config = dict(
    d_model=320,
    n_kv_head=5,
    d_mlp=832,
    rope_base=434000.0,
    extras=['local attention windows', 'shifted keys', 'value embeddings', 'a smear gate', 'learned residual scales', 'capped logits'],
    optimizer='muon',
    lr=0.0099,
    decay_fraction=1.0,
    seq_len=256,
    doc_mask=True,
    steps=6513,
)
Each number is 128 + 24 x the weight over its row's rms, rounded and kept within 0 to 255. Layers, rows and columns count from 0. Numbers have three digits each. The size before them is the row's rms in percent of the matrix's.

# down: layer 7 MLP down (transposed), 832x320, rms 0.073, rows 524-590, columns 128-191
# gate: layer 7 MLP gate, 832x320, rms 0.115, rows 525-591, columns 128-191
# up: layer 7 MLP up, 832x320, rms 0.124, rows 525-590, columns 128-191
down524 103:137111121098123117104113135173104158113115109080151134104126139134108102153151117122094134138148126099147132102105141147153109137149111106152126114148165150144126177122161120110121151134150113
gate525 092:129122107115116134134105121155089135155100105102079110103111134069159116103121123107113102126116109124139107147109111082118144138175093140137150118116172136099110137149159142131140154171140143
up525 089:112110131084087108112122143184118150151128121112117137173160132083109122094149148141149113132163123154106147155160179098153111107142095139122093111101150132123153139154119110100173137146129117
down525 093:130144117104095099113100148158098136141113094133116102112127130142108112112109139113104112137117137099130121124115129101119128126172078117160080037144155110149094167122114091183143122138120102
gate526 100:147163136106152166174132095103086143079111095138174132115139150170129097093136170130118093122098113113127126142184122088136085115151150156118119130119162181137141161099174108093134118148115168
up526 100:114099122096145151139117130132106152122136093114134156110173134105150106128128141185142123140112119096109137164146087128126142117137152130141104104094129141133118134122121086142117137119135120
down526 106:126103120122136113103124091160158143119134125094130126126132123119121158139121147121162103137138104166121139104128160150080151149151101147097102122095085119055117149163083145114168102104113191
gate527 102:125092128125098118142155128141079112130150104099126149141125126133139159143154168103074142107146098118114128098119147121130130105127138137126101134122098133117185138171122125105109189099109149
up527 102:105104101126112142072106134132133126148129096123137137121122132128125111105114118150162131122080139125132172127113119138117127129157109122149153148178112144112086140099143154150157080078138106
down527 104:117114123160190123093122118154159096106147128096150142127141152110155152133126114153134104109103127098139111107111136114087131143131120108131102128147099101070109166139162161153128135153140126
gate528 105:132138101138157120110156119124126175128161115154142122117135166097147138131106129143145104130138168066150105098092134162104134124122128068131151148162101126101103113092143146162098126115119134
up528 105:116136100141112179101119100102123100118108153158172184102166101131110118118108152145139093102165145148128123120104140169132166156156111173095113112132128130166145118147161103129141069137110121
down528 101:104101145127103141087133136148123155154104155113155168134114106133125132156123122079154087111143110136148110119149142107143134123145146138102136110108107101155143140137113085048169084149097118
gate529 097:108135174137125139147095163119158134120199089153118140110126121139156122155106133152106095150127139129144125136094115143128116128140120105179105138108156195146149129116132148124130068131106159
up529 102:113145105170148137072138144162084134123165121182166117095158120114125146094155081149096106106160121162137175104145090128120137108118108166122136165120142119113113162152115125129133112105138115
down529 099:107113133108165108157130114124135104135122127125125133104168129092099147136157109148103079142143123160140163102094150153133104121128117125121164082183101120140120132134127126162097138143134075
gate530 106:158126086127120112107161119146089123128136117120139161140139141116129153134153143127106113103137148162118137117155105124107101148096122115112106093132100068109138170126134119102152114089109143
up530 106:158135121162168098087137101143140122168092092126101139137170177139154112128153131132146094120159123111168132132096138162163114126106132120084115121126099146134127093108151137136084123118154196
down530 110:136128073159140134064127100142169068133084166151128114092127116106130079086126095151142106136156098123151155144103130133151159130117132113149127099123104110112134174129108128109113135088136144
gate531 102:128111136135156112115131130112115112108134141109101120139146156115172150140107117123131093122072100096140118120127140120141121102157128116105146116082137107062151130167079129110081127119123155
up531 097:124076124093098128107184116135119133178101113106135149103145181149093132140170161118103155086105115142154131177166118103137142120142166145137140162144113124128149093149090147084144126129130150
down531 095:147120180114156170119158113114116100107102088139132146073162112145135160115121130166107128074138151147102091154148101127137113115120189103093112131107081140146161086178113145120137113132146139
gate532 105:065135101098133095152123121081123139114109116100119116104157120085145129095178104126121094127113104147168119122121143169163154150159142103124110118125114124103189134122148122108140113163103099
up532 100:136139087130132190151141108136091120130107076137116095144104092161131127182121137142099103144118129152142136106147182132125128107096127131054144128144136104120105173128135114109104087119165119
down532 093:128122145129131144089117116104107109164113096124098146127115102106127130172133142135079146138119096155142168127080138158147159079136163110095113172083147100112126150174171126111111061112100103
gate533 101:132157144115125094167133157153166132136145124184133114142118130103101145081130109077108092158150105139066139143113125155138110075133116111154110142147107141182082101158121141093163150090121126
up533 103:170101092107123153128151128083115109124115113148158130149146125142105128111143077133168162110131104116144145118111129142130133154128139124139133158093192089166113114109144137139136140104097125
down533 097:135139156111119117113140144164140142121099083174116136088115106125145157086090093123119109158193138149134136101116099124157179145164112170150176122113159108141112091121127136119153111130148121
gate534 096:151132132121185127090163159160142167157200145096160146129148148163154151068097116159137092086120146104104067116131094121058128129142132112126106124130109182132138162094128141132118150138157112
up534 096:142116153114122089122145087153188108174073078096111127118144147138128151160097125111157105120152144116109095114113115137115107194140122126104148109144125135146102153093147154112146086120123134
down534 097:106093128097144107100123133136118101093114083096122132154109149108126144110157137086151081091116156151114140156143146131110102154146118097131158131092154144181136120122123091124150105135127126
gate535 097:143123126108138097116149139095159136118127111121139117144130132151097139123147180088167098172135129165135156142076111168136110170129156095153122080112126118140141160113102104103110099093102105
up535 100:116150188139116119130101137142122116140130115139157129152149148101127170144168153141167167143095147121131155145128131112119124080115080156096096146154083132114080106096131123141142119145142174
down535 095:132138115185132152106138133134162106096157124131107108104129133119160160110123125099108119153117140097148137143116162121140154148139160127135108134138111114153146126121131144103105141121116114
gate536 104:144127141099102136085120159113116113162089135165152122150144138119130113077128110089158138150126090142121123102109090113135106110112089124141141097118166116135095151155084115073139128135126116
up536 109:088107113125092117119124132159113170116162129117100113138128146133112123127157090125124115119142110128164143103146092136153104129121106141122097106110140136107129121192088092119141145130155083
down536 103:114122199118104126140145159135137119118098112086112130113170182124137183134090117149106149082141083162121136102142107135139094136142115119104124146124160118114166152120104114139117114122122118
gate537 097:101125116115157155167114137139115119083103098152124160130145159197138135143123127145117111080146127152111117115126110139151139095135111092121162157144155131120155149135116107094130126147128175
up537 101:174147071126120148092161126169126124118131152087134086142158104136153133100175120133070128146107106123137119119113085148156135136145133145142149154150126133107108153134134134147086176118101152
down537 103:154135079081125145136137099135139132167134154067089119091167136085127140154071116154156149112168102163113124128160119171099138099128097103077149119110157127152104122106118153155128127111143165
gate538 095:143123094162136109095097140060151085142157144121166120140104107146121113173099135108094082150153158171125129091100122148107140127138156092101136164131082104126119172136113123125110112118083130
up538 097:132074103123125118112098092142129159117111133136183135087129111107151103131185115131172138106114141125118164069119107111110166130144124194127142109146118116100124131138132130154134138151137097
down538 097:101127139127127140133114154119112154111128098113123092101162145099141118116160124143113172137142097132146129106142160104111130124116126165115132151120136111105129094131115120125083135111134105
gate539 101:098149082115107099138135129110127126098174111114167097111121159191091137119127072129117135165169170140114154095143140111119153151094143155150083138089156155110085168133140101095147173115132097
up539 100:118132126144164105191162122107130118150127155148146110132127104147101109126142128107081123157165139125099122162124122153115127108135106093132125126114098125117145135103104105105109131129098135
down539 095:069142137108118148114116141169129115079094195110167095136160120082110090153170116112125112123113144116115123140111113089153111137091116158145155120160107134114149099119168089130112132112107107
gate540 093:162163132150132141150152155080154074127096125089157141140145136136118077117127152153149134144122144076097103174129126121097152161129132134093071121138103086171114156117114152118107111097134118
up540 094:138094134146099118114126077162133129099144138131121101136133156133110120116170138112121152125137105113144086106117108116140162121106125122122138116095155145146095145143095165087127101172135109
down540 092:086141154109108135112126152074146159172105132122161136114162163121105144110118163147183117159098110122123094144157127143106101127129091135106070135168099109147133090138129137132108118102114116
gate541 107:120105137106107157093113068107141171120144153126123127166101117085132149139123153111119112119176149110156119123127127144095102138145134133140131121133116087118132117126119116147121091132128128
up541 103:165116132139139105127128119103144133108129145118098167107123128105150147162099117088129120135141136181117149180143173130110119146118105134174124100155148133134123106148112135124101120117168106
down541 099:143157131145149110145117162135150112127060196144148112100090107158159088103087139164099157153093155169121152185127114141141124119107139137145118144110092132185125129109176173110131164142115128
gate542 093:122105134094115177119112086125106175082148113140141133142148127127129085167086119100069167118121141141128142131145101145088133089109163152117094138177124103128160092144151126123095119170134130
up542 095:125134136141167123147109144088107093138122142129104108134142111141132161127135140143129094164182118112137137094115142149152062153150120138118098100101108171122154143112102153098107116141107156
down542 089:111122111085136128127104127151118080112125062136151134122125138109082175137118135172075102140128127165123109072102109170127076112142125134151142117139157120100153130074112117123170162107148111
gate543 108:147110135127130140141127111150144140092098115146117097177131160110180103171108168113135186154159162152164099139096113156118148114127162090127134168162132174148124125130114121099125161108121112
up543 104:156098124131113129099093168131169149112088121151118183146152177145166146113126157132126130141116157125141141134177136163127156129138128103107130067127154179122148109148102114131131088147118153
down543 106:151084128111088142105178128155126121124135102116123179159107131098137136155135117107184136161187149113167102138145134115139171143095144111144177172158125144134115131112121105112162162124132187
gate544 102:164069088145132162133144102093152155113122100094107109102162134139123115110114168146096126138156115085116108112139104118188173133186114081104124166130082164161183123154159138138119142141119149
up544 102:120124145113148121153152125095125141134123154140119105128115123127083092129118146136128127146148170130134153147108126115129118141183170104138089132127094123138087119115141128137118093162149135
down544 104:150112151098164137142130114095137132142142168119127116149121133089113145114127131132110109139095079183158156129135172149117151134166089094142107121133160120127130160123115149134114104115123147
gate545 098:157149128161124107131133101158112135111164102109170110139150117141123169101105152123121108153121085146123130125133090113135140121079168154114114114202136153128128126109133127135117141139131102
up545 102:107125107118148103129145135179096160139109093159075110085132104105118144109132138140058114120124148137124075084138117163112138101175128099149121143120127138122188186099091145117130125118104142
down545 100:100161120160104125083158145163115134147089122104093106111106152147164104108098181131046120159126122117136133128160109130126145118117149104139147113130151158143149124148128118135118120131134148
gate546 107:101114118141145129132136116144159148119123132113175157150164079141153148118115122156167103111108122152159110114114116122150129131132160148119141127130131126143155162145131105081078099134113166
up546 104:113077110117124156105090119125105125121137103103140072160137157161157169169143125139124139171149189167149123138137137109107182167210182150096122162103161094097179143083105131062077141133171148
down546 105:098111112145136133166151149128137120118136097139141104081124087102128121138144104117150088095105127142136159098104140092130122080126153132156107164115166083118122124101113120139113076127124152
gate547 096:153076112161123134114131150137121143118122131076116101142119111160111121124140159102127134122142184138145080097153172127129108108107169126126164104138110117113102140141186139115132143111157149
up547 093:106150121076097138114118132099106119137158153141104121117130113141128093149155121137152143108107130111126130129129135135124146077108184133138144118156140166112116092145104130147111133150183148
down547 097:058123119127154060120123126105138167179141137137086097104110112141131082121148142123166136125139124108088114146074098127129123064140131115142141131095100108127130086130105087168093146128124147
gate548 101:169115167117103142091126092124117108111153141152175136141137109114153120107137115088105125115117161138107135108135146162156102138100116119132153169103095116128158149129114118124170149128164133
up548 098:152153145122113148127108112154160104123109123120172154121098152149165156119158126139124111151160153160105130133197161137115108121128127151112136132127101151104088096090112118147146097139076090
down548 096:136119092092144133134137104126126098067101118098136134164127141149144130129120158144129060106161088157082139139116116120105123100104131120156081148116161156164132107090108138098118151127111120
gate549 098:147112165099158121144150132117118115139126159099162097118113142096165088068124122151140129154084101168160127116096124145128115161092124104133201085110091092121133123155140126149149135108128144
up549 092:109124130156147100132121119121143137096159093134109174136104114157121100131150103057132127122149116158130126149122097100098087135134146151130115143112120149104120111115203141108172107105146128
down549 099:101129118154121131145151103110066120118111125158120115149113081093115111138136144131116101121111130125075164121111156145080152131166140132125128151138139162158093110128121131154114109118141099
gate550 106:111125088160122170145141090128110130193112084175107118111135086116087086126115122093122116165131124118123092146094130131173145130139094090103115143126109118131160128109097097129156099159149187
up550 100:126123131153137095205126112122122120164119115155093086113122151146153115129116130095102132182130118169119112131108111110099108122116097089149135108122130109099145096114156115121123158189114135
down550 105:095114136117100107177149128082094116148096172163130114102119115116134138140112149141118173103135120165102119141134132123111119112125113091113146114134099117111154135114173150131137174172109145
gate551 095:112089152128150146124169099098112170157091137089088120156135184117142147120142129164125125153107140150089125120154138158168100102095117177109145118130135146100147180145163105097119126136107144
up551 103:160127164153106138109121096132158121099108188094133121121162153125135112161126079114121113173121110108134120156128113131168124133097165143134123097120159127087142105165119165097157111118151142
down551 095:119126168122117090116125112133151144100129146123149139129135138128089149174156131151132117178169085113132168111168151109150147111139130155126089097126125141094135105123171142136101048151094099
gate552 100:139130172087128080138118127099113133127161131102120097112112132151127130121158150131055105126119113113139127131122136116133121182113084082137128126085095097125156103121118188125130131130107163
up552 092:131096149119093112110127150131159122128157121125122118153112138093111122126143062138106128136151113094142130146128128160106151124162125133168153146099118133112148131064164121146132102140114132
down552 096:152181073138137111150138143107145091123109147172135131138124142136130147141156108123144109128134094085114146127106113124117122117132125116101108152113123142143121133109101143108129120137106145
gate553 095:169147134134124138122141154111154129144131139162103155174177154120105137116115102106150139137142190148140108141133110160156168180125166125121128147134110107151126110081128162125114105134124152
up553 099:134114115124132143109164111116154117121118097154107116159156164139113090172126168094129130170135142117168090139102139108131122103103132092132116085147106164126140120093084138105134122180082097
down553 099:089167092142132158111113124135120100135161027137115138101149170114139150160146156123107137116151141173122155156139147129136133130117126156122148128126099145153120100093161122095102108155136136
gate554 103:143088141124126114135131115102119142132124110111138111132067112091131151104087141129113143131130138115122092122107115142108127112143135116118206061126097158101144168113139144126178138132153109
up554 093:044107080096163124104104119109132139139125146084138140112125106148117141128063145109159107141129129109129073120133123107095173093114159166134132126117117111136138139083123119118141130144162135
down554 094:116118091125164141124115141108132157155120145138151140092089104148156152160096136131122119114116169106103117160114132132155122140126088157105164087153113064151117159104155154095145139150135148
gate555 100:211190117119131141126095122158149111127105101146150115095155137111102128106125122109103082111084146100145113142163145146094093115158141119112110167146123158118184102117132133097146146164154154
up555 104:118175137182138125152121154132077113115128131091101131108133107135117120117163135164138167116131113117130115078129114086169130126152136089167138104121088126132135156121122147155161122122128181
down555 101:107132158153152152133176127119156123122142122145099109167126104104126113116169118158134121080145116150110152111102152118159125112100157090172136119118118123132127131106112084151145117105116141
gate556 104:125099092145108131092118171108107172133153122114164109153125161143088147111122147088171124140129117100177119131115127130122158116162146120124135186109147094148113165112128140135130146140098133
up556 103:174196174144139108151126126088111131133129121094144122147164118069123146143107135112130099099123128112134092160144111124123087116151098115116128150138101154111126140106159114130147134117141171
down556 102:136171142094128123114152133102102089109191127102119144117148101156120110132161145136093135122113160147154120101172106169144129122134145110133116107126098126117114154129128122113149148103146138
gate557 103:151112099113109142126109131114156138114140155106161127106128152113117090088119119100143117099145134125162151134110152130101113147110098136122146139139161148181112105136142137151157113146117142
up557 101:114161110117119105150086084115132100122085143113151132161161155132129133112135145108137125125105091128121198078131136139155077139081116117125116109135165160139144124142102141090128118152114171
down557 106:128137127112125097117159138076137144190147177131188117110151133082141093133118110120142138157102144165143183092144131116148174092105099130109111136095120133157139151138135133112131117094140178
gate558 103:144139123088140119127136100116142155135147141135143169114159114114112106134111151144136091164139128151161132094091121122139087147137134156126172169144112118162183146100112114120165101126130150
up558 101:130112124104125088120129132116168111118135143156122107104112123133160112177145104138120141117130099076149111159149089138159144129149127139127120120096166128180138112137097139121112141137109156
down558 102:139133124116109122087158122138137130133150082105129113120111126146137142142138131142139120125136156111079110148081134106109176120145139124109088135130137099156137140104122152105148163113120084
gate559 103:167123092147089122101130113141116116131155149161138168134145147143122143077126161118057113121100138109128133171105141166097131140085136089154163164152160131115101120107123133075134133147060099
up559 105:119112120172134072086152139095097118143150106094101153153102151132112127122155155152159113166115138129080151119147110188104090159153135100131159144114115118088095157135118174145099180154111111
down559 105:162096130153154133136117121073139117113112118154078126154163153125129130107104140125098162127163102152131159166110165137128111109120179159115140115165154127086109119129130153126146183109124156
gate560 106:132105124145122126091160136110080096099103189101148138135106153131088151072102141072136137172085168150130162149108121109149102098134095126112160164107126087102161119158137103110111151113120124
up560 103:143173130116126122143147113126135148082103120139099137099134110130142126067111149129104125086152122154077099133178104149100119108131137138089095136109138116120137112137115158097146151118185108
down560 101:121165103141113145110130095139155141141156103160096125087120141149175091094136110138100135115119196134129114096121092149129134119157145112096124141128166119119155089104125121138130083117184113
gate561 099:112134121120136127157163152133121115081163111105071140127117131122136070118115113101147144129121118127115125130135153113101113125129106166140139160124131120153151095134133114148107151142108157
up561 100:179175144116096126144162161125135145136130121127100143137085135124152140113123114048155109122133094111115140138110082109106127154138128153117146153169147140087117142130143146146140127132126141
down561 097:134130099133153108118103139119114094141108139140137142140143090181102137125137158168141174123105172117144125126131110140140105114155129052150111132125154134104124122155129109091135091122161116
gate562 101:158171094125115149150148165149102099186115120153096141096144159164151114129120095111081113149116084160138152164117091129131139139154128123176133108108118153087140112110118118118142122113099099
up562 101:121140128153139176149133163100116172178164110092091118106130110145147118107148126137083083195135147137127139128148134133141136124121156134112126163123141107106179130126103069152117120109119090
down562 101:118177098134123125151159149146174133132150084176101160185139100136103116110113142101105100162149112105100127174144100131125132118139146124111113130111105094154074161189141073120087138100113142
gate563 103:162146093122137102134106133138116113143091123177120143133174097157124117140145103086125101115133075126137138134122115104124158094113111136144102162138132124138108101152092138171112128081128159
up563 107:144158155108105086134128157150093150175129156139111124154126110110123135125121143114123122154127121144129171121109170117140096127133159144138116125140120139164113153187101152139102145126149121
down563 104:084158125161148168178122143139126095116149130120107145079119156103151146150103110104132157118147158154114150133113160167061165131139164110139134103149112125106090121150126145123121176138133137
gate564 103:117129127133114139097120110130153113124101095141178050110137146146109121085116133082129116096124136110103135116115129137104105100121097137109147123157115120138165146118112114115151125134146143
up564 104:126136124170176083153143162091110118099116128139117111141146134153123101100115117166125093149086111155081141147132105124162135121130130138176148099106158114080105136107159104167111145129141088
down564 098:132169165129075128140126132142124119135138139147075138132134133160130077102130189114156126160135162128172135133146152150136161100151142119116090150118142130161118165137126154110115125177162158
gate565 101:115130137174129128122144140124125155124132134155122101150181157162151147119088101147141152119103111144108176137139154146184120197151115102128117123123088136150155107104147122070118107141161142
up565 102:132160138177108137103101204136120164130113125118101137152146134125124135126092119091150104140170130126129171117129142136129079150115111129126136127129069103180144125106167117154147154128163108
down565 099:158100113116090147135159131149072128092095133128175138117091113070167101129178109116112089109162166147139075127156095120142136160117122120100142085127151126111122129077125172128087123092164087
gate566 106:132177075131107110120094116167128144135117132140124142122108133099111166131143159128089153164136122135135126088131081119096140178141103115132136117118109163132091152129119086142132130116124097
up566 102:109139166114124129148130098133135135118090101133144158171108140140135091134122163128084135123160141119126111143135101116155120074130117128152120085092129126121127113167153154178187083147132058
down566 100:143158131125102088134136126097131129173123197127134132153146137127160133141058174105151121126188113161104115133074130104154185125158143116136115110110180169148130150121078145127140127152162083
gate567 100:137093152085139079091138111141129093099139168121123146109113134137141113090136145123143155147111128158151116126093138121135089154128124132145123134146075137086149152133148120138154140153140159
up567 101:110118121154145155103178148097121121138192112095143129153094179129149106101143128107114117134097107139092157084116102139125098165118116129148146076156162091135120120125110135164148170116119102
down567 098:122060093100130120153135083136115102101136117119125121134177125133145133176133138158115159105096117112127076144144090151125106129117125112093134131172135142122128106100177155138123103116132133
gate568 095:140142136127088144099116109150119181128116125104184113104135134108147136126137124104111088138133122135114176121153139108112152114175146164120127125127155140165135166120078126119100078103101129
up568 100:137080098152125127132096146107133104126200114125091159108118120144157141138123113156140122155150112133143159112104093131099140131105131172108128130164148148084143122112105128117122147099145067
down568 110:106145134120127110133166141113108112128094137113112146133106128166121106129122122090106192154129125117120139148093089109146088141112149127100074124132167123135131134123135122102162147113132087
gate569 096:141144134117136101134125086140156113175149110135136149137110126125172134120155100088132094143148122099170091117080122104170098129136120118154132122095116152149106088142081107136125092136109178
up569 097:106176175129172149163126133132151109106126152127140158092110112121162109135107152151099136141104153126190100133157093115137092129123144109105114149119132118097118168122163117135121090100164118
down569 096:152139153146133075118152118122153163121116113128133128115105112118117125144126125171115149129144157140149144150152124148147094125143128129098113157145126187147124127108184125148143131100093087
gate570 101:117126145123049152153157149124117117144110117087144123111128138128144086152142163135100121123104115128135109127135065112121140117146158129151110139151136134150124158122150104101111163125125106
up570 103:115152128128108137100139127142125167149142158151129146123147157212109154126113136166083135148127140110124127103134164125138082152153151108110103116166149069113161169138154125164122167109129140
down570 098:115154133079076143131151151126124108163132127125134081129095107143145116131106136168095132087136152114124104100135127141142141113159106104146120117128150173114105153093131131105145102094160135
gate571 102:065115107137099152173154102150142124172137072126111137132134132132109103170132102107113169114132122138113151116090146148142109121141124124169118163158174118129130138130154085157156154099141139
up571 100:116145137145106138124127105177129160154194114102137065158127117149153132111094092133101163149169164185163128091112113133101183114078105158168106116101119093101118112135135149134105099130107138
down571 109:115132091161098139154154138135145106143094156123121125134138124154133106175160116101126151118142131113146134095103146129131117092133121165114130129164104097168103146121115090142128087118136110
gate572 104:080121127117105157146162079101135136144106120137131114120122134185134141153140099129148124092121091129141117128137133174113154134154146120116143095101125121106146146102125127120134184095173122
up572 103:153082134107149168150136124170120174112163128166136165084133103091103130132136151135146141115149152106118131129140117118144109126131112137102134156128127125165096132116180121127111143077139089
down572 101:150087091073140150163104126166108127140143138160158124103135139102103124121106071158115134108151149121141128132139101158121162143114100084143166098102152127142098133133162106149123122123141120
gate573 086:124148136144132135121136137103174114153111134109152151125145133172139148139177118047119115127181171146098120098125078110136147102106132141142123136140114157151118185119156144068176071149127135
up573 102:141130107116091132145154158163095084149136111115073064112101111157132143107135149125114144147099114120159146154089134132096121150130122171143158114148144115095142119123119105151122146130094132
down573 093:127160167120168125128093093114137144140127141131169164104142140150129122141125107077126105121157128125047140112135101104156132112114129081141153130108132148127154174087142129094156094156120171
gate574 100:117145099120089128136140102133109131096137135102140202131095156146116095112141135121121139131119123129172123101121141131116151164122107149146090132143163143131118156125099137150117122156135152
up574 097:140167122125156128148123162145106118102144150173130104131152140163128141120152117164152158125122126116167134161123137120111137091165162129159113108146161126121153107073137131104097116155149168
down574 100:140092135132110115129109125097084140124113071090110115172104138107164117110143131090155151099130131134128130120138094147110150137102126085166129149109109117150128100119108186146145143118152158
gate575 098:118097144093140124131142134111082140132148146097153137131142158121123120159118124154127143169124164116121150161144128158155100182132125120165118111154130141112117118132175115151125122142150176
up575 105:127145153167097102146099104123164150149146138135145129153128128147130148149107117121085150136099120138122134127156108108123127116119136096094123107100091081162111155072144120115126129143100081
down575 104:126138168144119131101141153107073121110150110086134180159121165137114117118115134115138127116121124150179152149120122079168114151104124107107117142159176120155139127121170158136171148121070118
gate576 101:148137115079100127133110102132168155097155081182121134143103130150153144153133106076101159087123151128123128129123116118145117134094111110092122125120144148126128133103110082151124118108154086
up576 104:132137104114127133147122136138120143151140148135122130184145127110113133120110151088143096134113159176147174096135145147086142132120123112151103148150127149089148134137155082150120137151143137
down576 103:123095117147170120125145086137101172146157125139106135077154158105107095099089159085112162094106143130123154111125150151119130132109119115158153135111068108165170157154104081116148116123132170
gate577 099:128104092117143158075125137091064111080140174146162118144123086105164151098126133092099151164142172108084135118159142181150121121136126102100105109147168134127102133115147139065112100152135111
up577 103:115123122134078140180136116156146118160060110111149127083115124132122115126104125155134157155105140104147150121142105129195128127163100153095133153140123149118142127147171146146108091125098140
down577 099:138143169138068157097181121104115132146155117124092118132111127062137149146140156147103105151111101106116145137123108135134107094128140150104113105113114120109129095156097154111114106125133101
gate578 099:152134145129111158133119108110125102115115144132154133109083143095104141161078125123149099121089118083096116139120122123127132130116112144122134129099094117145159131113152120140114092127119116
up578 099:139081100146106127098102129129139157118119126105115157136108117174150127130089160152157141143112117121116123118148121145085115084135168143119135124100154151146157142109145131128124128113139155
down578 100:143175125143110136132105113156127149106158118101108097158114132087150131133126168156144159145137135103128141098125143139148121139126114194149172109126137152132115113109106151109055134098121109
gate579 112:135144131115117153141080194093127143139144101149153157127133109122150127095106142123115121094106078119125127177139121134083116121127172129174126133123108122104092171096118117136154156092117142
up579 115:171128126153113132134120103175160099113140159155100165163112141111105140124119150083123105098151126133111130094117164134127125148107137127110117130144090133110137117162127117136131107154102147
down579 116:179090099077115121145097102155140127154186170095128128165120127124144142102111171106149138124090118142140087097127107109134111114130138142135140105148115112147149115107130112133122156165176150
gate580 101:156167144100102128136096096151132132126138108154097144101095133088138152114133149126173152133141124116063147091134096122101104172163116131114148165124086122157113079093100139146182054144137132
up580 099:127142124181101121143199089112092124125097078146132105080130131099166166156127159158145075120130146101126138124124111111151150128100110117134150114127105119133102142134105153087169150172124132
down580 101:126147120143097156096126093122115132153108108115145099120181121108155153127142092158140122099127113148103142119113126089120139140153132125126190152120118101197117176132121144152147070146106123
gate581 096:103071144101158134121122104131102150098141135101147135120140114123132133073117118145138103139125184154096102151109157108172129122087136136155113114122119122146140114144143176119109145159126151
up581 094:082161166119145104106151141131143131132151129112131101135164175113130170109119137088112123119114165138131155170147142117145121108089125160116118135125118144121130108120109123160128097131156114
down581 103:113131098098118125127148109136115145121181217136116123094131126135168162081127162125148147131152138137115133131161101127130137154147096115125082122146149078139127130097145144124141124154129133
gate582 097:124147153164123119133133125120163113133082126127111140145156152138120141084121163155196147145130134114117127152101116128169115105120109127123119183108112175153161139140106146138127127127177174
up582 096:121128109068134121074084111105102152094116115137145132162129136133133167127171145114123124088128143104140123114146151076116134130200133129091128151151093136145097135161157131169101117100115083
down582 099:131116143124152123088090117133130084085130072126096143115163126152115134153162160123141131112107111086138132107127169083143154088153117148102180111126090131163114163153105126126125119087151096
gate583 099:132114104162133133173126118110171102104171087092110153103111160113118081098114131149159140154123116142118134151069115143123148150126152113119135117079091161110165148107135115164145123128136138
up583 098:154078139153204177134121141145100158099132104134132133125146153119140163184112093110150138133128113139134114121119147099135146118123080123086124078180116146114126106153133133169121135090176100
down583 102:108176171168158126206158109147105180149138122128124159115108159120114111134103124107156135117091115117086140156145126142164135134107144116135118135108148146134168152132091062160107148139158110
gate584 104:160150093075129123128171151158119100128130118127112134115128135131111126098116120086104094122118078114161146135132130170112132167144183158092114163114119157126124123151105125127124091118140180
up584 113:131126167143117104182107170138143146126153182128127157129124166123107099118134154101182145125168102130120133092144144156101126120095158122113091122104144103138127131087153151132164113142111109
down584 104:146122108144158138126144120161128098162148174142141120112146149136101095132097155141158133104141133182141106142137136092121121134163104099127153172157136117149064140128157105102155144109133135
gate585 095:151158139126136129131119152105121147103107124132154123125096106156092097167101128142142141135141101148104116163142114159133129130117108156124102082147118121116090144098112136126117184130124117
up585 095:164097139127131129107126112174108152138125128108125142124145117139135149069115125124097136162105134144133126105118146125141145148101122158099137130165110124137091106143104152123155130110134157
down585 096:103131096111135085121113149120132120119137104120111118158117137106107159122144087110120176132142144109100147151160135118140120113146103127142136113083073100124098144118147148137191110134137122
gate586 096:159127142139119159140120110120128130149138087128095160105144104132140143167128187123119167153101103187102143142109114135133135133153099101140129155105129127113132151134140140188107117163143126
up586 098:148128149163147148140137108151102084157133112109076124159154114094134166107108160142175165151125093127176143142107155171088155127153163109143132149103107140167159126116092095119107131161120092
down586 101:134121163151126153117121143137104127122158151128124131137110121109091165155140150141129129174120163145145113130156128130113139119139123130124164146088112120124123151156114125116150103144100118
gate587 100:135125138135160136123127108130083148128171109122120121143160145152128127147137130130100136139163169110122149092113165106180123126181103100121171112115104136147153088131130165146077167143105112
up587 096:098103136082086141123121119090179115136099134124132113144147143104099147092136112126150138128134113115125161147108115110060101096028161142148103132108136135144127150139134134110126108093133152
down587 099:117099119116082133147107145106170099140100081130114084138152135108121097146140115136164131137152129099107148118133081114088136129127143129148126122102142129103111118154125099135123111109139185
gate588 102:138161119096109123129148123095126110086141138149137130156120134150105132107126105107122107091126123123143070144124120161111077124103119128106128123123143141150128157165122168088130148101117127
up588 102:159081122112124097139147128095100115124103150117118165161179155171106137128132084108102146165157160158107159091151109141153108153129138145113135147136112115150138123137165121137155142087074085
down588 099:102079160098124168156137146126127118112113130076158074141095126166149153125103152142151091118126131072134157108124132111133132158103153106118100134136126102134165142118154135127143126143133141
gate589 093:149122125120120148111124163140121157118152144128144140156119085135187138077107146111108140151156153131143109121136131132118125115115140097060140120099118160131141129098146110123103109122163109
up589 102:143094102109147128136090109138121163121108162134107128112116131100121141138134114082149138122156154142164082129147105106122086143109130106141162137148097103118125155169112171177089117133120152
down589 100:128135121122114135074117116157089110111105129113097092123113119125094161129140128062110122168130138138144106120177158122131140118122143093124149138110104123122126115137119155167132112123121103
gate590 102:116148139114116151143140090144150121113136120138122110136124151111116166097117129104107107140131105108127135099143122132098157130152102125117124157149175128139158119176140149128157107170173114
up590 090:124136153103151096102163113105126145144183130111144166168123207129107135132109126121117112138120105157080168127116134149141127135134112167111096078125115123108115124144150169160076137196137146
down590 098:147126190135140125129093080131148121135154096112131142172115152114082140123117154135147123096104131114113123105183111124160152079128093169098172144131131114072179139149160150132122093128088124
gate591 098:132111095071100101140163156122112140113150150148127145126149167142136111094115108077133093120122114113120136121139127135131152107142151134104128139121118123146104167131160172195157150126122164